Part of a small language model's weights.
Size: 14 layers, MLP 576 tanh GELU, 3.86M parameters.
Each number is 128 + 32 x the weight over its row's rms, rounded and kept within 0 to 255. Layers, rows and columns count from 0. The size above them is the row's rms in percent of the matrix's.

# layer 8 attention value, 128x96, rms 0.193, rows 29-100, columns 0-95
size [113 104 116 114 106 107 114 103  93 110 107 119 107 121 102 106  96 105 113 106 105 103 113 106 107 132 106 104 113 106  96 124 105  98  98 101  94  94  96  87  93  86  85  86  90  98 102  93  93  87  89  91  90  87  90  95  87  93  86  90  89  92  90  93  90  90  86  94  85  99  82  93]
[[120 153 142 144 131 148 115 132 138 176 135 162 107 154  98 107 129  86 147 118 192  77 164 142 184 107 151 107 103 127 191  95  68  93 107 119 144 146 173 164 174 112 141 170 171 148  82 152 171  87 128 108 108 137 134 130 147 122 148  95 140 134  28 110 154 151 132 106 119 121 155  82 118 173 111 186 144  81 174 145 133  61 171 111  69 158 142  81 121 171 134 115 125  70 145 119]
 [135 156 125 131 108 162  94 158 155  52 129 195  90 149 152 106 113 144 133 190 131 126 129 141 111 124  74 133 149 142 147 139 172  70 182 125 153  97 118 143 143 125 135  56 144 163 187 156 164 138 122  74 194 111 183 181 131 135  97 164 129 186  89 144 100  91 108  77 110 121 153 107  80 115 125  90  80  99 127 101 108 146 161 141 130 120 141 185 165 143 121 106  84 163  99  92]
 [ 55 127  88 129 102  95 131 134 138 141 147 150 156  71 131 140 120 179  88 123 152  77 148 162 133 118 111  96 118 132 182 178 144 149 126 200 131 140 122 131 107 134 112 141  95 131 183 111 185 142 114 117 159 133  79  75 130 142 112 122 131  79  59 148 103  72  85  66 120 133 102  98 130 152 112  93  35 144 148 152  98 205 162  84 128 143 111 145 126 138 120 190 104 116 114 125]
 [134 162 109 158 155 118 133  73 157 137 201 154  79 124 112 119 126 133 104 113 134  64 109 122  89 197 113  24 138 104  89 143 113 109  85 122 189 124  76 131 138 141 127 117  86 155 161  93  98 129 130 139 163 164 188 147 144 140 128 176 114 180  94 115  80  94 127 170 123 143 101  79  79 126  89 162  79 143 181 147  78 150 108 148 130 133 113 140 156 129 143  96 137 169 143  97]
 [186 156 117 154 164 205 120 137 128  85  84 164  91 102 139 116 139 143 161 101 155 181 159 129 134 126 101 153 143 148  92 115 134 129 115 108 140  81  91 110 125 135  90 148 172 217 140 163 153 152 143  69 115 147 126 150 160 195 180 125 182 135 127 148 150 146 102  90 137 130 149 116  84  75 168 116 155 133 117 211 117 101 185 132 117  46 123 114 128 133 125  94 126  88  94 111]
 [142 127 146 136 150 146 110 129 149 126 104  62 145 183 157  75 136 149 108 170  96 177 103 130 135 143 123 130  94  89  80 191 108  72 112  83 119 128 171  62 104 136 122 165 147 117 136 178 118 144 123 181 180 141 119 108 131  52  64 145 143 158 175  65 139 135 134  97 141 106 164 148 127  66 121 177  74 180 103 134 141 102  90 113 156 138 112 164 103 135 133 179 128 173 107 140]
 [125 149 189 137 126 181 122  92 159  99 103 143 134  97 134 117 167 130 128 135 107 141 142 130 211  48  77 138 138  92 137  70 137 109  94 157 112 131 171 103 154 114 163 163  59 105 185 185 107 150 122  75 159 115 112 181 172 115 104 135 129 169 134  87 107 124 148 104  86 157 155 136 116  92 122  79  99  97  87 104 141 108 151 191 171 138 112 103 155  60 126 110 120 106 120 164]
 [ 94 107 117 121  91 181 130 157 148 169 125  46 107 109  86 132  94 173 139 123 118 166 113 131 121 168  83 129 143 145 102 188 185 134  95 144 113 139 115 160 121 153  91  98 144 126 150  94 134 125  62 119 163 146  79 125 179 154 154 141 143 199 186 123  89 148 126 118  97 133 105  73 138 104 136 109  86 152  80 163 157 127 153  87 119  87  80 110 103 178  49 100 104 162 130 163]
 [118  96 131 172 131 103 133 145 111 172 107 137 137 114 127 158 180 111 172  92  79 134 165 134  94 135 102 114 161 148  97 148 198 125 153 148 184  80 109 140 179 117  92 134  91 117 142 132 101 109  69 147 142 133 158 120 167 149 116 121 150  76  88  74 135 133  63  23 118 155  96 111 164 131 138 104 154 125 184 178 126 130 110 152 135 158  79  93  93 158 160 123 140 168 178 184]
 [ 91 138 145 104  95 133  72  95  87 183 207 118 190 107 127 148 115 150 143  38  93 134  81 130 101 107 178 118  84 191 109 134 135 106 135 125 179 100 163 116 101 171 145 137 134 152 138 166 161  93 154 136 163 128 125  83 130 116 136 102  86 122 170 120 122 147  85 133 171  79 179 141 146 146  92 108 165 161 159 131 109  93 111 121 196  90 108  90 117 141  87 167 111 150 128 173]
 [122 136 134 124 109 101 143 155 128 145  86 128  67 166  74 132 107 115 125 118 149 121 135 112 152  76  99 144  77 146 161 190 107 159 151  64  92 150 164 184 128 106 189 196 114 142  82 118 125 119 109 156 105 175 146 123 159 125  88 143  84  97  98  96 141 148 169 146 112 138 105 137 180 128  59 175 173 136  65 134 158  79 165 157  88 124 162  91 102  99  88 136 169  75 121 137]
 [155 144 100 125 132  85 175 144  57 100  96 115 138 160  86  89 119 167 121 140 157 153 107 210 133  92 100 110  97 191 141 174 137 130 147  82 107 178 119 114 154 123 131 137 150 136 177 225 135 154 140  89 130 107 131 119 115 143 122  87 119 113  95 108 107 116 117 165 113 119  83 162 136  56 111 101 169  87  92 120 165 144 116 152 169 133  99 127 173 123 153 109  96 195  96  65]
 [152 130 156  95 125 130 162 102 139  89 109 160  70 133 154 162 158 116 148 126 144 217 145 146 146 144 113 143 145 191 129 143 163  88 170  75 166 134 135 162  80 110 128 134 211 148 120 136  68 135 125 115 107 116 144 115  70  51 143 145 161  99 172 106 128 120  79  89 153 129 127 132 160 130 179 108 143 103 147  84 106 129 168 170 108 119 146 119 104  77 131  52 120 117 189  87]
 [ 88 139 100  97 160 145 153 163 169  89 132 123 112 125 174 142 147  77 135 139 115  33 150 119  81  41 112 127 173 133 108 145 116 167  98  85 125 173 141 131  76 134 148 119 163 170 116 138 141 151 123 136 104  81 187 151 147 137 164 143 142 203 150 128  86  99 200 117 170 150 116 111 137  48 100 134  85 102 123 126 116 109 161  74 135 161 131 150 145 102  87 135  92 148 151 126]
 [ 81  73 176 137 159 107 135 128 116 197 181 156 138 141 115 153 109 101 138  55 162  97 128 132 164 109 141 162 141 150 119 128  95 111 111 135  67  71  80 135 147 126 115 110 121  91 151 208 128  93 164 111 111  87 127 104 157  88  73 101 127 143  74 126 155  74 149  96  99 115 115  73  94 170 108 125 149 176 118  67 141 115 127 111 190 147 141 131 138 165 186 156 133 176 139 120]
 [ 90  97 100  77  74 124 155 157 110 108 143 135 108  86 124 131 158 180 144 136 109 118 118 135 143  43 172  65 167 102  74 111  90 112 125 116 108 132 110 152 118 126 127  28 123 119 136 140 141 191 124 127 110 178 113 138 110 142  94 111  98 120 194 136 109  97 112 155 125 206 136 122 131 103 161 192  90 115 147 147  84 210  90  97 160 127 148 109  93 118 125 128 175 130 145 123]
 [143 125 111 184  66  79 108 118 140  75 114 107 195 132 143 141 133 131 172 136 117  74  91 165 124 109 136 126 134  79 144 102 107 111 125  59 133 147  98  50 142 142  98  53 175 175 181 123 132 105 112 117 136 123 124 141 118 160 131 150 126 172 155 141 141 150 125 136 124 167 123 139 168  96  29 182 119 165 147  69  82 121 154  89  94 123 120 136 157 133 133 145  65 101 107 141]
 [161 144 104 103 131 119  82  85  43 171 114 166 148 180 137 107 109  93 134 102 148 133 134 134 197 157 115 125 164 112 112  92 138 124 154 175 136 139 157  57 117 106 107 146 141 132 160 137 116 154 125 114  59 145 122 136 161 128 123 178 147 141 135 102  99 101 148  94 146 120 113  61 161 127 151 165 181 108 155 102 116 144 146 139 206  86  50 149 146 161 103  92 184  84 130 185]
 [134 126 130 119 153  62  91 115 139  36 171 110 109 137 166 134 119  89 130 168 158 146 143 142 106  90  69 112 125 162 197 123 198 131  78 161 138 141 108 143 126 159 106  76 110 103 130  71 137 154 102 131 139 184 124 133 130 136  94  87  63 112 133 129 149 139 143 136 158 134 187 145 139 132  75 142 134 110 110 142 148 168 215 122 205  89 154  91 134 126 117  93 152 147 117  87]
 [143 107  37  81 123 207 128 108 120 187 120 123  63 144 151 174  94 124 119 107 112 119 130 163 116 194 126 103  86 159 105 138  71 138 133 170 137  83 163 144 132 149 129  95 120 144 119 163 206 153  99 123 141 122 109 121 121  55 147 103 149 170 124 137  92  78  67 148  76 138  80 104 113 109 105 148 111 125 155 122  92 143 112 167  63 136  96 136 130 119 118  96 179 117 124 109]
 [100 133 159  99  93  86 167 110 140 114 117 125 163 128  91 197 148 133  75 161 131 106 196 120 102  99 137 118 111 107  83 186  75  76 173 122 152 139 153 164 118 182 143 130 139 133  86 130  92 167 110 167 133 167  88 149 145 147 172 154 108 147 101  66 155 166 113 146 132  95 137  69 124 116 203 146 143 114 160 100 165 122  94 105 187 133 159 116 184 166 143 177 135 109 101  89]
 [106 104 127  88 123 166 111 183 117 101 118 141 141 114 105 117 105 156 159 162 132 111  71 112 113 127 153 145 143  57 154 114 153  72 168 142 124 133 100 181 153 128 136 107 181 152 109 183 113 151 155  97  97 138 103 128 119  96 100 100 144 182 124 143 150 138 100 150 148 117  53 129 152  93 149 189 137  78 105 106 112 102 181  87  82  92  39 102 132 139 128 207 169 189 144 126]
 [123  94 146 168 112 131 170 140 145  74 134 107 110 129 116  86 164 103 113 124 139 103 116 141 147 157  95 139 186 132 108  83 116 116 117 170 128 156 168 106 167 115  71  60 111 161  67  49  96 134 116 124 101  83  87 170 126 142 181  98 120 113 136 133 115 151 113 142 152  94 187 102 128 132 142 188 107 140 142 140 106  90 110 149 175 109  88 150 173 135 167  55 127 120 182  45]
 [111 112  82 156 134 123  89 110 120 110 130  89 130 154 132 100 143  98 128 181 135 122 101  74 146 146 136  86 116 132  65 132 131 140 129 131 140 107 148 143  87 178 148 110 190 129 161 195 138  91 113 113 157 130  89 175 105 160 158 131 117 192 178 109 143  58 150  85 153 140 128 110 136  98 141  93  95 105 116 207 148 104 153 161  79 181 189 180 158 200 159 132 143  78 150 135]
 [130 174 172 107 180  63 165 154 154 108 137 129 138 105  92 201 180 100 146 151 124 127 104 124 125 106  70 128 138 152  86 119 113 183 105  99 114 145 131 111  78 129  90 121 140  96 182 159  96 183 118 163 100 123  95 104  75 111 181 117 126  41 136 115 147 115  96 133 104 129 117  98 162 160 187 161 115 115 139 135 123 141 157 159 147 136 106 121 143 109 153 165  66 145  89  43]
 [166 121 109 204 126 139 172 140  96 147 161 137 108 105  94 149 128 123 139 137  67 129 135 152 126 219 134  96 172 105 159 179 133 100 161 152 104  65  86 104 137 120 139 109 150 154 177 117 133 124 100 148 198 170 110 153 142 124 135 112 166  98  95 139  96 164  71 105  98  80  86 142 147  99 123 112 147 137  89  99 135 183 146 190  75 138  93 143 152  72 155 116 119 169 161  80]
 [153  94 128 108 151  76 129 133 148 110 152 133 118  79 143 109 148 133  94  66 131  87  84 155 124  64  85  76 114 113 189 109 173 109 142  93 134 149 170  94 106 145  85 166  60  98 116 132 129  84 139 128 112 145 126 117 106 127 119 182  93 153 131 125 147  91 153 156 106  85 100  43 146 180 147 140 113  81 123 158 126 164 162 180 167 129 203 133 120 135 161 129 151 131 136 204]
 [102 148 132 122 123  98 129 157  55 121 116  81 112 104 127 124 136 134 153  86 147 169 136 103 111 138 156 132 107 160 160 107  90 132 106  97 127 175 121 162 157  87  95 215 105 169  45 131 109 139  90  83 137 127 112 131 139  89  82 133 117 171  88 106  81  70 142 171  81  90 187 179 113 201 178 124 113 147 139 146 116 157 150 153 119 203 152 117 134 134 124 124 170 146 120  88]
 [194  89 103 150 119 182  93 152 148 137 164 100 138  87 133 196 120 117 120 198 132 115 136 137 145 138 147 104 147 143 140 108  62 109 111 108 162 115 121 142 131 131 163 162 173 142 162 144 144 135 132 135  75 150 172 140 169 174 138 125 102 141 157 166 141  64 107 142  50 210 178  74 120 145 146 111 123  62 138 135 142 101  91  78 123 136 119 108 154 121 136 118 142  79 138  48]
 [ 55 136 153 108 124 115  67 147  79 149 144 174  77 126  78 130  89 181 125 109 159 103 107 123  79 106 110 116 114 137 140 198 137  93  85 159 121 152 184 107  97  84 134 157 132  91 111 122 148  91 164 123 161 127 137 138 136 129 143 166 115 101 113 138 146 146  67  79 113 122 186 103 117 182 119 133 152 159 133 142 140 115 103 143 135 179 197 175 190 112  76 192 107  90  99 105]
 [ 87 168 160 136 120 110 142 141 165 137  73 132 139 120 153  86 151 118 159 137 134 172 118 156 110 148  96 112  82  86 121 166 139 162 177  42 139 121 183 144  96 163 118 126 160  81 150 135 159  58 177 223 145 155 124 122 111 131 156 134  72 146  68 139 174  88 142 131 170 122 161 101 127 114 113  77 123  76 171 122  99 158 103 130 158 144 124 113 149 159 128 193 125 142 174 139]
 [ 87 162 109 159 124 147 133 115 112  87 127 139  76 121 178 148 140 150 140 227 116 191 109 137  38 160 134 167  82 152 107 153 135 187 144 178 149 152 150 156 132  89 120 140 123 124  97 145 155  81 121 132  91 107 159  71 126 154 103 187 133 114 146 111 108 123 184 109 121 146 174  84 129 172 150 111 136  66 145 107 102  85 127 147 120  86 153 127  69 139 196 153 125 132 144 126]
 [108 123 145  51 112 155 144 121  84 167 126 137 142 133 126 172 127 135 147 215 178  84 159 150 137 142 132 138 107 153 118 132 176 124  84  75 141 111 138 137 110 146 116  80 124 101 131 118 214 142 118 220 125  97 114  98 136 139 144 173 133  83 158 108  91  85 173 156  86  84 148 118  98 136  86 138 112 123 149 112  43 146 174 155  84 101 174 104 151 132 114 136 125  84 116  99]
 [111 176 106  63  88  96 129 151 170 181 111 127 164 141 171  99 137 145 155 103 111 144  76 129 144 111 121 138 141 102  84 114 119 144 105 156  85 128 187 148 102  62 116  97 191 177 135  99 136 138 145 105 162 122  85 168  99 130  99 184  96 154 158  56 169 127 154 174  83 123 129 200  77 109 133 145 131 116 115 151 141 102 182 136 176 157 112 157 163 110 155  58 129 136 134 129]
 [196 121 140 155 136 129 142 108 143 125  92 112 153  82 108 157 142 139  74 145  89  89 141  96 146 122 130 123 140  88 191 111 139 176 107  96 136  89  55 185 128 107 101 109 138 121 126 141 137 243 123 155 114 112 144 131 101  99  91 163 110 170 120  97 141 105  95 126 117 158 141  94 165 142 114 145 111 131 164 131 198 101 209 136 134  97 120 161 112 106 132  75  42 105 147 123]
 [117 128  80 105 176 166 146 127 151 132 152  61  87 127 147 118 135 156 144 151 126 147  73 115 120 136  67 127  70 218 127 179  93 157 155 146 114  99 112 152 111 134 117  98 103 128 106 117 130 128 116 124 140 166 163 129 104 131 108  88 197  70 110 159  90 157  86 160 156 138 117 155 174 116 108 201 132 122 107 152 178  86 131 138 171 136 145 104 218  92  65 138 162 109 133 129]
 [118 128 110 124 199 166 159 117 137 162 105 160 185  91 119 154 140 114 136 124 104 143 119 144  92 106  82  73 107 111 154  99 116 119 125 127 134 130 185 100 115 115 122 125 153 185 159 124 174 111 149 163 145 133 144 148 176  84 131  96 105  94 174  99  74 135 108  74 143 106 150 120 106 133 164  89  87  71 124  65 172 130  91 100  98  74 141 109 173  60  73  58 132 120  85 172]
 [132 178 157 113 101 173 100 139  68 137 140 152 154 150  94  51  93 143 112 128 158  87 117 123 113 100 164 185  91 108  68 200 110 154 119 150 105 118 178 169  63 140 117 155 119 158 143  91 109 131 132 114 109 138 141 146 142  92 120 149 127 154  95 108  84 121 145 189 101 201 127 142  69 110 123 120  43 142 145 143 116 127 170 123 137  87 116 125  89  66 126 120 173 139 175 141]
 [147 151 104 137 146 157 167 150 152  86  66 126 116 100 143  81 211 139 114 100 160 194 115 141 159 111 142 139 147 146 143  99 111 149 164 134 127 118 108 145 211 108  83 108  80  96 168  77 118 116 143  60  79 134 145  73 179 175 103 103 113  85 108 155 135 164 125 107 154 151 160 130 114 108 193 155 153 132 117 136 144  96 127 115  83 181 204 140 158  98 121 143 124 159 161 136]
 [162 104 158 135 174 103 179 120 104 109 133 160 137 117 147 141 132 208 168  58 163  75  85 203  98 141 122  80 107 118 110 183 156 123 128 128 156 195  69 113 112 107 171 147 134 134 150 118 154 119 103  96 161 150  93  89 109  94 137 132 153 144 126 154  78  95 127 128 172  87 110 110 115 130 110 127 109 151  98  97 172 114 103 166  35 133 108 147 140 125 185 143 182 122 154 148]
 [124  89  87 156 149 127 120 125 156 174 147 123 112 175 184 145 106 137  54  28 133 128  91 168 135 107 100 146 135 126 175 150 130 126 167 165 137 153 189 123 121 158 127  77 119 132 179 174 139 126 147 103 127  83  96 145 138  66 145 144 145 136 145 112  62 142 111 162 137  86 149 170 139 134 183  93 104 104 157  91  88 111 155 104 154 117 107  92 101 102 101 139 161 142 143  36]
 [ 96  77 165 136 160 191 149 164  72 137 164 138 120 169 135 142  92 131 166 165  91 183 137 165 124  97 116 123 164  66  83 141 194 123 140  97 125 112  67 126 126 142 134 134 112  99 107 124 150 152 128 143 134  58  85 126 165 122 140 148 116 151 118 164 120  70  95 195 113 142 161  96 122 152 165 107 161 131 141 104 180 154 109 129 165 139 169 131 194 118  59  83 138 175 102  93]
 [130  89 139 172 183 109 108  85 119 146  99 114 122 127 137  30 106 142 175 105 125 161 130 155 106 146 156 178 139 159 141 126 154 170  69  95 130 150 145 133 158 117  98 142 146 108  76 139  97 127 168 200 132 154 219  87 154 138 147 131 192 148 113 126  95 131 164 145 116 140 118 148 137 164 143 126 109  91 133 160 143 153  83 133  95 148 161 118 162 177 103 134  82 197 159  65]
 [ 87 108 136  36 154 104 138  82 118  76 130 108 128 163 129 120 108  82 119 107  98 107 148 132 169 153 135 130  83 168 100  91 129 175 120 112 165 140 168 134 133 123 110  50 212  67 135 136 159 114 150 101 169 136 116 139 130 145 115 100 137 140 117  98 145 173 107 156  81 131 188  75  77 135 158 170 150  83 106 106 153 137  91 108 152 132 125 120 133 160 122 117 156  93 187 206]
 [162 151 124 156 166  83 163  69 102 134 201 171 178 142 119 151 159 133  95 110  70 175  98 132 112  68 127 123 144 128 111 103 102 136  77  93 102 109 126 148 102 144 141 101 110 152 163 150  98 154 133  98 126 188 104 127 129 129 149 124 130  43  59 127 117  60 138 131 128 132 152 182 107 153  99 175 187 101 148 168 161 125 148 153 152 134 128 110 145 130 199 135 106  72 167 153]
 [182 155 125 141 191 138 155 104 119 107 113 108  40  97 137 111  85 145 135 169 130 168 148  67 116 153 134 146  94 101 137  83 180 187 217 122 149  85 120 108 148 171 148 107 132 145 146 145 117 114 125 153  98 137  98 107 130 131 132  98 100  57 117  93 134 134 131  77 125 100  97 108 165 122 157 203 125 136 149  54 155 140 143 139 128 112  71 137 158 132 148 175 111 157 181  98]
 [157 110 106 236 139 129 129  93 126 151 134 126 141 114 176 124  99 133 127 140 147 175 154 179 120 150 157 149  91 145 120 166 115 130 154 148 102 142  70  89 175 114  58 109 110  83 112  63 149 144 139 133 130 119 174  77  99  96 101 149 190 161 158 138 137 113 177 111 152 131 204 133  60 129  49 123 143 153 165  88 128 149 145 121 131 114 135 138 109 121 166  99 164 110 182 134]
 [125  82 126 157 136  78 151  85 120  94 164 137  80 121 169 123  98  87 118 121  91 122  80 133 172 157 131 165 181 137 129 192 137 141  97 197 127 141 124 124 123 119  95 185  66 179 199 105  68  84  95 161 115 126 186 101 112 127 101 191 101  86 109 142  80  96 112 108 121 130 121 150 118 114  84 121 189 175 156 117 134 132  85 141 137  83  93 136 126 152 114 115 123  97 177 134]
 [104 125  92 139 118 149 108 141 125 129 183 121  67  57 109 123 133 162 150 134 191 167 127 161 119  96 157  55 130 158 155 129 129 176 148  89  94 159 133 168 141  69 116 105 124 147 133 112 151 150 163 171 135 150 155 140  82 207  93 184 111 155 106 140  83 173  51 113 105 120  75  74  94 133 105 157 100 127 151 107  56 107 124 116 149  94 118  97 110 129 160 127 172 146 137 131]
 [ 87 173 146 120 153 109 155 106 136 123 168 115  91  93 147 131 134 114  95 127 113 115 112 102  87  86 116 143 145 175 142 164 164 132 110 152 145 136 174  75 149  75 125 124 160 133 164  89 170 156  43 106 116 115 116 146 128 102  83 105 149 135 113 205 175 102 116  86 121 102 131 116 133 173  80  92 175 156 147 170 144 132 154 108 108 216 164 143 179 123 147 183 100 160  98 198]
 [143 150 139 136 126 173 137 128  67 114  57 157  82 138 123 110 127 134 116 150 129 167 189 134 146 103  54 136 125  94 169 158 128  60  92 136 150 187 141 131 121  96 168 131 116  76 122 134  73 106 105 149 198 160 148 166 140 131  98 131 182 158 113  85  84 137 147 146 135 133 114  74 167 159  87 112 155  98 190 136 146 148 106 160  84 132 110 160 109 122 115 180 177  84  84 156]
 [106 174 106 166 153 150 151 173 150 173 123 167 117 112 128 102 103  64 114 122 129 123 132 158 109 105 166 113 109 165 143 147 120 142 182  79 118 157  68  82  62 146  92 103 142 133  58 142 113  99 109 125 144 152 109 119 117 127 112 191 107 158 125 153  60 172 156  86 140  96 107  92 111  94 167 116 173 164  77 187 161  93 205 142 107 147  94  83 136 162  95 156 108 114 142 105]
 [116 189 107 125 169 107  45 145 150  55 128 128 147 196 103 173 124 116 160 158 149 159  86 115  86 160 173 159 137  88 119 146 112 110  97 161  94 107 140 115 177 125  96 106 130 157  86 149 103 119 161 112 122 144 160 150  98  78 139 166 174 152 116  95 126 175  98 137  95  64 109 154 137 158 109 162 174 146 137  81 127 124 151 192  54 156 165 134 129 155 171 136  84 129 136 120]
 [126  92 170 220 132 113  89  99 137 140 142 133 159 103 119 101 104 128 185 126 112 106  97  78 104 148 193  89 156 134 111 145 124  92 137 151 184 111 141 150 100 157 104 128 108 115 130  89 130 152 119 151 195  79 175 114 140 106 114 111 101  92  71 146  86 148 128 149 141  81 188 150 120  96 121  87 132  89 134 231 117 139 167 105  85  90 147 124 156 191 138 149 111  84 116 120]
 [158 112 125 116  53 140 149 140 106 158 141 144 146 132 115 116 104 176 152 105 101 117 192 140 129 179 101 143 207 129 118  74 161 112  97 139 110 122 107 151 128 120 168  81  97 157 142 134 165 180 123 131 158 128 160 138  93 159 129 113 180 154 141 108  34 113 131 127 143 135  69 118  64  96 109 144 114 152 103 126  81  93 149 134  88 132 114  77  62 191  99 136  77 144 185 103]
 [133 151  86 116  85 157  86 169  76  78 130 125 108 179  63  77 113 151 110 126 134 134 179 117 151 137  94 111 158 141 105 166 114 218  98 133  67 100 168 138 103 156 101 147 101 123 143 125 146 150 157 148  93 123  71 157 144 167 100 132 146 180  68 141 117 152 114 141 150  68 193 149  95 123 141  88  90 153 163 144 161 145 141  96  76 106 139 136 129 171 189  84 128 130 134 113]
 [ 77 101 118 129 125 153  49 154 140 117 135 133 195  91 136  87 137 151 110  98  85 118  75 108  36  93 134 130 138 108 160  69 120 103 121 150 125 143 131  83 157 103 119 155 163 149 146 131 162 175 174  29 133  85 159 167 133 109 104 151 112 101 164 140  94  79 152 123 148 133 119  83 131 120 142  99  85 144 194 163 146 155  85 141 156 116 123 101 142 182 119 109 127  93 139 165]
 [111 135 124 146 165  51  93  91 150 101 164 144 133 179 153 113 106 115 136  98  81 137  85 167 142 123 137 186 148 109 164 172 145 105  85 140  74  75 134 154 140 121 174 186 160  91  90  88 125 149 134 187 107 131 129  89 125 102 163 106 123 138 169 121 135 134 131 127 165  63  47 146  95 139 204 159 116 184 110 135 155 116 130 162 140 119 151 144 146 152  89 100 110 141 135  58]
 [194 134 123 189 103 112 165 121 142 111 144 155 121 134  76 105 127 102  99 135 149 155 148 152 161 148 102  88  97 115 100  63 167  84  79  84 160 181 119 147 150 164 135 142 164 141 165 109  91 130 150 123 147 108 113 134  89  87 129 121  96 124 143 122 112 109  99 153 132 114 187 133  81 142 120 145  14 165 103 142 122 193 134 166 147 208  77 134 121  58 113 114 136 105 120 146]
 [172 123 129 108 171  77 149 110 108 174 148  94  95  78 121 130 127 112 117 103 136 143 101 150 139 146 138 113 124 121  88 169 149  95 157 203 163 164 141 136 122 102  97 117  90 155  91 106 141 148 140 204 134  68 115 106  83 172 102 127  57 132 162 179 146 147 181 170  96 103 125 135 105 175 100 167 117 139  93  74 190  81 101  79  98 156 143 101 153 134 148 109 147  67 170 112]
 [182 135 132 118 139 142 162 116 130 169 110 113 181 153 148 108 165 138 123 143 122 121 119 133 158 104 170 133 109 225 158 133 194  85 176 136 139  70 146 122 116 133  91 172  76 133 115 118  98 164 148 148 149  71 107  81 107 131 132 167 138 121 140 132 128 139 102 144 149 102  58  93 123 164 115 160 120 108 126 147 128 131 115 205 181 126 151 130 169 127  53  95  54 104  91 190]
 [168 145 103 150  87 197 167  76 136 111  98 162  94 126 105 103 111  92 142 187 151 146 107 105  77 138 142 126 120 165 134 159 141 143 128 193 107 114 125 162 173 138 101 126  85 166 124 142  95  95 144 181 117 179  66  98 198 184 111 122 149  96 121 135  89 124 128 158 185 133 154  91 144 161 190 173 102  98 136  96 118 109 159 157 134 173 150 136 154 167 107 185 179 100 144 119]
 [191 142  91 118 169  91 153 119 161 103 121 130 167 130 147 108 112 144  95 125 154 102 166 104 148 113 149  43 116 108 174 126  79 106 118 149  84 111  93 120 113  60 185 172 150 153 106  81 144  61 150 124 139  63 161 155 139 121 109 153 177 118 103 159 159 101 153 151  73 170 137 160 130 125 179 135 118  76 115 151 194 143 155 166 115 140 133  51 157 138 145 106 122 134 139  87]
 [167  97 105 208 204 160 165 104 186 103 136 106  94 121 134  95 134  91 125  98  98 117 130 105 137 127 172 172 147 129  76 151 113 126 154 191 130 104 187 172 112 145  76 111 139 107 110 174 106 130 129 129 122 122  76 130 118 199 125 151 145 132 133 124  55 134  77 135 148 128  95 117 134  97  82 118 116 117 178  69 186  84  78 116 112 132 119 129 120  68 160 127 123 122  76 130]
 [112 154 165 159 105 215 154 119 192 121 178 121 120 124 145 162 142 127 134  74 157  67  87 179  76 157 119 126 118  79 115 145 167 142 137 170 105 150 127 134 143  95 132 162 134  70 110 115 122 192 145  75 147 106 107 163 118 105 187 119  64  61 158 105  98 122 143 156 101 158 121  87 153  86 159 133 145 116 117  97 155 113 128 116 146  82  79 120 158 143 164 175  89 133 167 102]
 [ 92  98 186 157 134  95 111 123 214 143 108 182 109 157 122  91 132  47  77 142 151 127 175 169 122 107 145 131 102 144 102 139 131 122 179  98 104  52 117 145 146 110 150  85  73 105 111 114 131  70 139  92 108 190  85 166 138 153  98 123 116 156 192 136 149 135 101 115 154 137 129 153 115 104 142 150 134  75 134 139 118 134 107 191  62 106 146 121 152 154  91  96 157 173 153 117]
 [147 157 144 146 122 165 122 142 149 102 101 192  83 156 117 160 132 136 143 150 160  50  92 163  94  96 130  88 138 147 141 120 135 125 155 150 111 134 125 188  77 131 124  99 140 135 182  67 116 124 159 178  89 145 180  57 149  68 126 106 147 177 160 104 113 156 155 167 112 174  96 100 131 100  95 169 150  43 106  71 141 129 109 113  99 150 150 136 165 137 143 123  98  71  90 139]
 [103  61 159  78 142  74 161 155 125 109  84  85  87 132 103 164 120 132 152  88 181 115 125 132 132  90 145  96 182 113  73 152 188 100 153  81 119 134  78 161 180 128 106 110 113 132 169 145 169 112 133 104 184 162 125 166 161 112  97  86 156 126  90 119 198 148 161 175 112 155 144 144 101 141 136  86 155 171  72  91 125 166 147 131 163 104 148 109 152 153 154 134 197 134 122 129]
 [148 157 152 148 157 112 133 125 124 141 105 164 119 137 174 129 211  94 128  58 102 149 147 120  89 103  89 121 163  92 163  91 148 124 155 136 157 139  81  76 150 140 120 159 112 103 100 129 107 135 102 166 104 141 170 151 117 156 128  99 154 188  82 114 195  77 123 144 112 116 180  70 100 125 161 134 161  84  98 171 143 174  55 136 133 100 177 133  94 147  81  94 194 166 137 139]
 [122 151 124 113 135  70 147 127 108 133  96 185 141 129 168  92  96 114 142 121 103 123 109 134 199 161 121 133 128 156 173 102  98 141 108 201 159 114  92  84  90 183 144 123 108 135 199  89 115 164 146 163 184 161 107 102 147 158 164 169 118 120  66 152 153 128 185 126  61 126 183 154  82 125  93  66  75 136 107 106 113 123 165  93 124 117 177 144 113 139  78 121 155 158 137 104]
 [107 133 163  63 155  77 144  93 148 149 134 183  91 102 156 141 158 160 176 130 107 107 107 131 149 153 118 167 129  85 170 145 178 132 160 147 145 124 134 161 150 101 168  89 131 134 102 158  42 140 121 137  95 166 110 114 106 165  99 166 127 117  83 109 134 118 106  62 106 144  89 178 141  81 144 170 137 126  56  91 142 150  74 104 107 105 167 126  80 161 139 171 199 135  85 145]
 [113 169 139 161  77  99  84 136 149 133 148 103 148 173 114 107 154 138 122 188 169 112 149  98  60 132 100  64 138 135  63 117 143 150  50 141 132 182  85 169 116 136  82 133 123 135 128  90 159 171  81  96 129 129 140  92 147 171  82 116 104 186 139 109 105  86 149 125 124 127 131 141 158 117 166 139 138 121  78  93 141 118 210  94 133 133 110  94 131 123 113 119 127 160  32 132]]